Weights of a small GPT-style language model, trained from scratch on English Wikipedia: MLP 320 SwiGLU, RMSNorm before each block.
Each number is 200 + 40 x the weight over the matrix's rms, rounded and kept within 0 to 999. Layers, rows and columns count from 0.

# gate: layer 3 MLP gate, 320x128, rms 0.108, rows 110-118, columns 0-127
# up: layer 3 MLP up, 320x128, rms 0.105, rows 110-117, columns 0-127
# down: layer 3 MLP down (transposed), 320x128, rms 0.103, rows 110-117, columns 0-127
gate110,221,199,211,221,257,187,236,233,252,245,233,249,229,209,210,144,199,134,131,169,222,180,187,218,208,175,228,200,140,163,196,179,160,195,194,229,203,239,145,221,191,242,166,210,189,199,177,147,182,205,195,173,214,176,227,173,158,148,159,241,181,194,204,239,208,169,205,188,221,190,251,260,214,161,150,186,198,180,203,215,155,203,213,155,236,218,181,243,168,124,204,243,169,206,218,170,164,217,152,229,214,187,222,204,187,176,207,211,155,188,233,201,179,231,218,203,256,204,149,140,236,222,150,194,212,201,231,202
up110,186,218,184,197,211,215,198,199,214,188,200,154,153,170,254,266,197,275,243,176,217,178,210,246,177,158,153,182,221,231,167,178,253,208,171,208,228,192,260,197,177,150,240,158,187,200,197,170,207,166,230,236,247,194,216,239,164,242,178,215,253,175,164,248,221,177,217,227,218,224,123,195,218,206,228,220,198,206,234,174,200,159,192,246,186,190,199,180,207,304,198,188,224,224,149,260,232,221,205,238,187,232,178,133,251,185,207,199,228,209,147,172,179,187,237,206,184,155,191,226,177,139,221,141,204,239,157,159
down110,206,192,187,256,245,187,168,228,209,191,279,223,227,183,206,147,250,171,211,142,159,181,179,254,239,220,168,191,208,215,209,158,191,259,229,165,219,234,191,264,149,188,179,206,222,153,162,167,231,204,254,191,195,175,214,230,205,240,143,154,225,224,257,208,217,179,149,220,179,172,242,231,248,198,197,269,213,195,189,250,135,175,170,170,191,164,188,177,232,188,210,209,194,209,160,245,240,217,177,192,213,221,224,169,188,188,158,229,208,271,227,209,153,202,194,240,214,196,256,212,211,168,133,134,156,209,252,243
gate111,248,305,243,218,284,187,218,239,141,176,220,106,92,212,200,212,145,151,159,198,172,184,187,219,212,180,153,139,122,142,144,248,206,168,243,217,182,183,183,261,172,185,228,234,197,213,195,214,163,257,203,188,126,152,192,139,200,237,211,208,185,231,140,227,210,206,94,213,111,195,241,212,245,148,191,163,210,204,118,213,208,278,194,213,180,253,189,146,252,280,184,149,209,212,242,163,90,109,178,138,226,245,204,310,194,161,173,168,130,248,198,148,120,185,254,265,240,266,146,166,193,197,195,168,211,248,216,212
up111,232,252,257,228,190,170,149,288,162,117,237,136,116,249,205,224,143,129,187,278,203,220,177,213,201,153,168,171,128,139,176,246,253,189,231,237,164,115,191,272,164,205,215,218,159,204,164,217,138,242,241,152,107,144,165,181,162,211,165,245,162,232,172,212,241,193,90,189,144,172,282,209,248,175,231,153,185,180,131,208,142,282,212,217,187,246,202,201,276,268,201,161,230,198,317,195,85,155,175,107,190,235,223,251,250,215,175,222,149,225,173,142,102,161,189,236,211,260,175,185,157,236,192,173,253,211,270,235
down111,213,153,221,221,206,180,194,172,179,136,217,228,157,272,199,215,111,186,140,261,155,249,223,213,135,150,225,182,298,232,304,210,156,191,282,105,192,205,230,188,236,203,185,125,202,133,140,217,285,202,138,213,255,191,175,162,286,223,281,165,198,228,197,237,211,231,281,265,162,134,233,181,187,197,217,203,231,166,266,112,201,202,268,150,163,205,213,223,249,243,168,179,215,271,200,212,172,261,210,212,174,223,101,247,200,174,225,144,183,186,187,221,206,252,155,181,190,252,208,201,276,222,251,240,262,182,244,276
gate112,180,271,204,142,258,147,132,197,259,137,176,222,148,178,197,285,58,106,127,238,273,249,166,266,194,194,169,282,260,176,264,198,241,200,223,140,175,269,134,124,164,252,191,165,156,135,232,202,196,225,122,222,82,199,168,101,214,262,284,160,221,158,165,141,105,238,201,117,151,212,245,195,213,145,200,219,251,244,297,193,202,188,292,219,278,240,205,260,221,200,225,176,226,147,189,280,136,218,230,93,109,173,199,173,171,259,222,222,243,201,210,125,202,310,154,102,211,171,188,124,141,224,94,116,178,150,169,267
up112,161,166,205,255,160,232,240,247,201,266,200,171,219,202,241,129,299,313,291,179,126,129,176,116,133,247,293,150,131,193,161,244,142,193,145,236,161,131,266,296,177,167,207,187,304,290,161,235,220,220,284,229,272,214,176,270,215,215,83,230,201,251,214,240,248,204,182,273,191,183,199,171,225,282,187,83,137,238,75,239,250,172,180,181,169,219,186,145,243,210,200,165,202,246,207,146,207,171,188,275,237,283,184,212,275,176,188,193,154,162,215,231,180,102,202,291,194,219,205,299,168,202,259,233,227,210,309,49
down112,172,252,162,194,142,191,223,237,250,146,222,153,252,210,94,226,191,223,158,175,198,137,215,121,216,162,235,151,187,161,187,214,269,248,269,232,209,159,212,140,147,189,169,241,221,195,253,245,216,227,117,138,220,120,180,256,256,179,62,152,99,183,307,139,132,216,250,139,176,126,208,185,228,265,154,127,199,183,119,186,141,198,175,201,195,187,339,195,182,170,294,216,251,195,162,87,181,188,97,199,261,208,220,178,241,194,199,256,214,211,190,183,203,177,206,170,206,146,282,134,245,179,241,172,147,247,173,215
gate113,229,176,214,218,190,106,151,99,256,211,299,98,213,186,188,282,182,198,150,168,118,155,223,160,132,210,188,229,283,88,298,218,182,279,194,169,158,161,267,210,217,220,205,214,318,205,182,122,116,189,126,211,158,255,138,193,218,243,163,116,118,117,230,198,208,299,188,213,249,162,213,169,258,251,274,246,152,239,139,221,111,281,187,202,269,188,200,176,201,278,280,192,125,134,192,351,216,197,201,272,149,99,308,209,254,191,153,302,190,196,289,94,249,149,246,174,208,218,168,181,227,213,147,219,159,217,175,237
up113,178,264,171,266,264,134,279,280,220,150,199,66,215,177,150,215,221,146,161,198,180,182,233,152,237,194,303,211,163,202,205,244,138,174,217,227,176,112,192,173,219,99,148,190,223,262,177,241,168,218,192,182,244,94,263,245,223,276,261,283,106,154,184,140,215,195,214,85,154,187,236,220,194,211,145,147,154,211,106,154,189,218,201,196,169,186,235,144,96,172,192,157,201,142,211,212,144,171,278,194,192,247,162,317,249,218,138,246,105,284,222,189,195,146,227,215,344,316,173,230,138,186,159,159,137,173,128,211
down113,249,196,240,158,179,168,193,171,287,185,255,131,183,220,153,245,140,225,202,255,244,183,155,110,171,183,218,177,213,135,231,298,274,238,224,174,221,178,248,234,256,195,139,172,225,177,235,226,192,259,173,207,173,236,136,229,246,215,181,200,239,172,186,193,153,304,230,224,233,145,191,202,228,233,277,127,199,206,109,124,191,289,130,178,176,175,182,214,171,195,307,202,167,144,202,238,157,262,154,194,194,217,173,148,171,227,179,243,152,168,272,160,183,133,285,153,113,188,265,199,144,201,174,207,209,171,204,302
gate114,294,247,193,201,232,147,223,213,218,171,210,182,201,151,135,168,217,197,252,158,225,218,194,209,250,167,245,122,152,170,207,161,163,182,151,244,244,168,186,207,203,105,247,119,159,185,167,184,248,130,210,186,212,261,233,262,196,156,103,280,272,246,220,201,202,216,205,250,196,186,194,217,177,232,227,219,130,215,163,146,184,195,226,189,152,188,207,208,186,209,148,189,172,238,167,173,272,271,195,245,224,229,221,193,149,215,256,288,238,189,247,190,147,159,173,186,221,186,205,188,196,120,155,252,192,195,165,159
up114,117,151,211,165,170,235,162,201,167,200,159,240,220,211,249,188,177,238,141,269,176,212,187,146,101,206,159,236,264,232,162,230,215,253,264,114,125,186,159,210,197,246,156,278,254,222,242,158,198,225,183,202,194,144,169,192,147,233,327,160,147,128,158,197,190,161,185,225,157,218,239,199,258,202,133,215,283,168,221,242,174,164,205,235,264,220,227,161,186,209,185,263,223,244,156,200,187,178,237,159,165,171,141,197,217,141,186,121,83,150,214,156,209,236,230,233,217,196,207,224,201,240,191,167,203,248,246,251
down114,256,203,185,114,189,228,224,147,153,220,112,265,166,190,126,171,316,116,169,110,130,234,132,169,235,249,135,181,224,147,218,124,222,159,206,226,184,199,223,171,324,250,207,150,168,134,221,266,202,130,210,182,193,228,130,178,244,186,211,147,181,223,207,199,233,192,184,235,188,188,206,194,229,237,196,215,158,203,292,256,90,136,242,218,211,236,225,236,235,225,113,167,189,151,174,144,303,231,191,194,150,276,191,205,248,262,231,191,167,186,229,204,226,227,205,214,203,245,148,203,198,308,185,142,229,234,149,227
gate115,132,186,209,206,155,259,206,215,191,165,225,188,251,218,207,245,258,179,186,184,142,193,204,217,102,202,227,226,228,241,107,194,232,231,153,199,144,220,145,236,261,248,154,232,202,193,282,211,267,160,146,209,190,95,183,194,166,155,259,239,161,163,136,189,213,237,183,155,145,170,209,188,185,205,270,265,189,234,227,292,152,194,211,176,148,193,152,221,267,171,227,147,183,213,236,174,184,190,209,196,221,214,173,160,158,242,225,153,198,273,202,304,156,132,153,192,142,182,173,116,212,227,234,200,228,158,153,298
up115,167,215,268,84,197,257,237,273,151,180,228,135,185,218,185,210,253,187,268,241,160,192,206,236,156,225,222,257,133,243,102,262,219,273,146,212,151,159,233,214,281,209,294,255,181,268,206,214,204,259,265,235,190,186,193,206,152,202,156,157,260,179,191,248,256,240,227,215,249,193,174,161,181,160,230,174,143,236,140,230,226,217,214,172,175,157,229,163,232,274,205,188,231,219,180,211,206,179,217,219,273,184,208,160,166,259,267,123,244,226,171,228,164,77,139,246,137,243,161,133,327,143,221,213,134,213,170,131
down115,172,122,201,199,228,155,159,176,146,249,118,212,251,283,181,215,87,266,124,223,134,241,210,185,247,184,132,155,216,168,196,172,171,108,209,205,231,147,111,245,155,194,158,216,204,212,248,240,299,129,182,176,216,212,205,142,180,238,226,206,232,146,170,305,152,224,133,134,208,169,228,279,132,251,168,158,156,165,205,170,240,178,155,212,177,278,185,265,189,214,250,253,209,217,121,219,245,176,148,184,174,185,165,208,204,239,281,153,135,199,252,229,148,222,199,261,213,116,192,222,192,184,170,125,252,158,212,317
gate116,175,196,223,154,210,253,136,162,181,241,184,120,155,229,109,213,223,261,169,197,239,264,236,218,155,216,176,218,172,184,136,229,164,252,161,130,186,154,200,285,165,184,217,158,208,217,186,232,203,231,290,305,163,180,194,167,183,240,202,176,201,205,217,246,245,207,186,240,222,221,104,185,191,145,241,200,159,213,152,149,224,204,185,145,254,228,165,233,220,256,262,211,192,215,182,214,161,190,172,184,121,178,269,159,196,199,216,236,208,187,209,212,186,136,201,200,185,215,230,209,181,217,231,199,194,267,146,152
up116,150,183,232,261,187,178,238,226,212,262,213,194,166,245,189,210,152,146,161,199,252,229,306,180,224,177,173,155,230,235,214,201,157,258,189,146,258,185,226,198,238,256,234,201,203,170,175,214,253,198,170,192,155,186,214,205,211,190,292,128,140,152,221,211,103,133,231,163,202,188,206,187,260,233,183,218,213,239,159,183,251,160,255,146,211,199,188,175,172,195,158,93,190,207,184,138,175,188,170,211,225,166,142,173,212,210,154,195,149,196,213,169,180,236,181,261,229,132,162,239,238,212,179,190,172,205,181,193
down116,161,225,200,234,229,217,147,184,115,173,264,266,238,184,182,164,118,175,282,142,149,236,154,237,244,278,155,221,228,185,141,170,226,172,177,185,250,155,217,243,159,186,191,168,216,236,252,236,228,201,260,146,248,196,174,213,183,185,235,163,278,198,153,216,221,209,209,151,235,222,185,177,193,248,209,201,191,158,162,206,188,173,139,141,209,208,200,265,197,160,260,200,218,106,255,225,233,242,243,252,158,198,196,142,212,193,151,150,206,193,174,250,252,220,202,171,124,247,222,209,144,189,136,203,126,278,193,271
gate117,209,192,185,186,210,175,177,229,214,196,191,210,162,169,243,229,189,201,238,145,213,191,227,133,224,185,161,182,186,255,167,211,213,205,180,210,185,199,189,221,214,202,249,223,143,216,207,202,191,188,176,164,174,207,197,194,189,195,152,234,181,208,150,174,204,229,169,206,183,204,138,168,203,242,209,191,247,245,245,200,213,225,178,215,130,179,224,176,206,230,165,205,244,193,196,207,223,216,191,221,196,223,157,203,229,177,185,198,225,190,170,157,196,169,205,235,192,196,195,217,179,182,211,156,207,197,190,212
up117,181,154,171,224,201,184,214,232,251,162,159,210,177,199,201,257,209,231,172,227,230,218,214,170,231,185,183,176,186,235,184,187,227,221,171,207,195,227,172,211,206,227,269,213,144,149,185,226,193,153,210,219,211,204,202,197,171,162,205,249,163,190,148,200,217,225,189,190,281,241,225,197,197,228,200,128,229,231,251,203,173,209,200,206,183,180,255,215,174,218,178,158,217,206,218,207,202,220,184,259,196,210,192,145,201,168,161,199,190,154,175,203,228,155,188,232,228,203,181,247,235,152,212,220,204,229,221,179
down117,224,187,225,128,215,242,191,208,148,168,181,181,202,178,243,188,258,244,171,202,194,210,205,217,141,213,180,165,254,227,171,181,195,178,180,174,211,186,183,240,181,179,209,167,228,322,212,193,194,243,249,188,214,140,150,210,188,252,170,222,180,193,194,186,172,198,238,211,187,148,188,166,217,178,188,227,194,186,187,174,208,247,222,200,226,222,168,196,246,182,222,244,164,251,220,187,248,193,256,172,187,170,221,184,220,222,202,156,135,213,143,215,226,169,217,197,227,215,150,219,222,207,242,199,160,191,205,242
gate118,203,228,191,183,213,191,208,193,171,218,194,195,205,206,203,203,208,192,201,204,195,208,200,198,211,212,174,201,201,202,197,210,198,193,200,200,204,190,204,192,191,232,209,207,207,199,182,190,200,191,193,214,196,203,205,193,200,188,203,182,214,196,217,215,197,225,202,217,205,191,195,193,193,202,201,205,206,186,204,191,169,194,215,222,192,196,200,190,192,214,197,202,204,206,204,191,199,199,213,208,204,185,179,205,211,198,178,190,203,202,200,212,190,194,201,186,203,226,205,198,212,191,196,198,185,198,186,202